Weights of a small transformer language model: rotary positions, 7378 steps.
Each number is 128 + 32 x the weight over its row's rms, rounded and kept within 0 to 255. Layers, rows and columns count from 0. Numbers have three digits each. The size before them is the row's rms in percent of the matrix's.

# layer 10 MLP up, 2048x512, rms 0.0703, rows 1301-1322, columns 192-255
094:119166119138117127126147133133203078117093112125123178116161127107118095071172120109140164069185177124100154120086162117153156092132162123151145120161090124131126070101142106088147140107122119
098:120117134107134109115123092148163092124107160136129128191044124115158097101169119105150160126219132156143096157130123113139135099121088043135110157179170153066200136155169117129110185109139124
107:093146153061097124155134090077153150141114121097173123093104106096079112161101112165065107175129090115095130108150183111124166126226110172119135109072130081162159128074096183155081093144171141
104:088103073138072126105148131145142160123102110147131091167143161099143118111105175147138162088114085137122160099108089111154149097140098137087131088106067159162136114086160110148046158163119152
103:154075168068151106153187148102126187119110106148187076111109086163124224129112135146153162197107054124057157128169082082093107072171104120134168168065143115093137122145116181135147152167134090
091:132135108146133155100094117129077128078107167160123167067136134076114109111133100157096110114135031102129138078077153068083131129156116074115104174146037112128139149156119040137109144088165094
107:133157169117112156101120158096128155036109151135162133084103199124160141116198133187066144125167085090137149086100181133140156102161062102188088129121122157111151117122087115128194121057122145
099:130105107146172139152156151201111123080155162074087118121119094081036142133083122133080068120117103079090139144143169179175140129133146114115131116116114118125087133105123190126108095142142131
092:093091195147165160140142156103110102106121096143145144088102178176060074116149117125142112144193143120078116103129119080119099109136153140114114171155122110111107145187154113120103192152169155
089:113155098127110043140209134162109128092106157095116097140129132104058121108148095143160136120121061109092214102116173131155144129151087106148109093138101176142108147150071131073168156074146180
098:096142169142185124103131152102153163111137146127148149118142033083097155124147053110186106096152128147115146139095106102159108099106159130097116095188080122149193090065181130130135154127128098
102:043108164138189102129189104092125169090141100085121227225090135135099146156125147157108163119121119145091129117165102160193143132111163141121146126124112100053137152114128137066069146121123123
088:093124148128123141128154093116081157033104173166149135108081109130071104120142109091069145101134131083138159089109112096143057107121138080059085112088156184111134164099138125108152110110130132
092:135073139141166107105148123140113130089110102104135125136114125164102112147201131174198131129070077099123159142063141099100133144177064086107115123145126153045107112107063121147182159159131141
108:131113113126173118153135077138141124091137228070155166186120185104131152100130122164120106133125100105124176174129120063191147099153095135088110134097113140109170119084104092105162110107147152
096:066150199149087130097133207114150161129133178093142079181221140158116129149128130124119206121134114103095170131106119170107172138116142087119135121091095149122131135198145104097138128110103112
106:098124172175146116127152164159182098106099156136120112127139145110118075139197131140143130146097145041122155090158173112118143067101101108113132137163104097101154204131106124133167101161077142
093:139097129132169113149179092094162137147148128196112056129118156096121134148150119129081153120168149140083130129099120112147137138158077125153163099109141134164119088138130180102171175163111073
100:120110147132107185051065127131159121144112084105107192087126168133157115148138110128172113168089111128106191113072139111147102125112072101171095146072120136100135149120130093104116152083118128
099:142180137125096153133113112102099179154096152121126091174235127128103181109144137126095144065113074134105199152143146142155137150097078149129134149066097136150088141071142126105117163072079163
099:128109119113122136135168107097133100148082124077140219084095174157131126157131161165147127114105137155137132162126126132068148156167126047113101116099128182128144114169152104126159151099138135
105:128051185109091094115151174135154081102088116089183147172117167135113160133173133176206097192225143163133143182125198125113134138178119127115128161068043134113137088131056071092080159111124183
# layer 10 MLP down (transposed), 2048x512, rms 0.0643, rows 1301-1321, columns 192-255
091:102063134121160108164166148136181117143145119136156139150164182125128150119070133038049103154113143129084124170118162059122163083107059162150148165200165151136136115098091090175135152104074158
101:109139117138069144062166146145072123124101136146139166122089138126091134201141122173154150172154113109186073181160163141142126101061152152115116104094100154101143135057116144176122102177140167
110:128121084204104154099080180125148171121187168096115136124129152118130107133157134114061121143151209161179142113112147120149092124204125118103103120167141149179104158050087104120140144170142113
103:161129159127196145152147173108108120126140105129137173126078092118197043137132182112157117202109099173129154130062062158160101052102124108139203140139129132139113114113131137154094099102091173
102:136101083109097105118079160103144125160131128143129110125158093150153155126110096158157116156160116171111150165142144103122111097146168075122113170153126152122121185125115175165213143140081084
086:166125183127085127182132203124149166188146110063141161119101062128127097112156131174140131119063124173126152123104048150122161102148146059126129111116188084167129126129088148208106115170142193
106:151139185181108169118162140121138102112142104090164149134134139094135198072141087142088108134169174139121143190135150135139151131112174120148133084173069085170118133092133150138198072125136109
100:119116113150131146151084138171122078099129172148131103131065166106100122125092207144131070128200130129100194101161134156143099110125116106118159149079137132092117159104170182108155207080114153
089:125138108094131145137085164157139159084137060146166119176145111136138081109179103154159164102152064186089143085105148155187123150120114106100070107134184188133189118147164154165155139129129102
093:128173127146155140033114150160139138131109114128104118117146096094103174123135128079163121178081036071136147064108155097063099039053069172120162087118112177179133148086147124144110117150176190
096:147101119180161093160180098077152134108101151114094093111124195108114083091101093116148175078095162129121116098209084189145126083153137136131126177176128127151073092177142150163125115075111139
104:158081145119155130138082178069126143167084109128105136151127103153180069125162072119136135179164140122087109140146096186153127115094094128124171112055115119128161115090119080094101188092129101
095:141139155137089119106124104126136141107163152119109132179088094115130145121124057136118124106122135152091123139080147152095139117165162102075148155148177109125100173089119104114153106176150076
079:139157098074104130102113128127142194161189117128194108093109139135185154129104172143067139112146160127106122111156182080128130093194158139149111142122101133151148177148123104097129159088175121
108:151173141122091095125069130132147141089205182109146137132106114150090115101100177163162128092160098153130131165103139122169173133138175171100167081122123213180100116080156167138120116109132123
101:134095178194152095167102123127137139142127089090129091127031096084108169199119114137096065130141148060167120168100094127121047144135127156104166159124114102139138086155117058148145112128129071
108:143123099140094124105102069165119131135165128141170077183092109150159139113183172122173116159157112178138108122124100127109138169154140117078085111162089125098158109138085118112133151144098128
093:127142177182086120125189161117163155095155128152104161120190127129161094160154103109093164108097105112093131189122092180130124079127124149095154117120112132159157148137151179148137116186161101
096:126147137151133150107122177143157089163182131079115109109082076134224065125121123162141152072089145147097186066093095142102093108117148095076140145121087140193134141087097079073183111096124148
101:127156175200125149152055145133103146105125088126111105102129189139052127140195133156180146102134055107092113120134099086123098120136067106111130115158118114088108059154136070163170111174103146
100:146127165115092200148151180119145127200101131167167152077139102138166152164141136155113168180151141118162184162116109121129167146072175172099121128061101153164164102126096166189159164159117102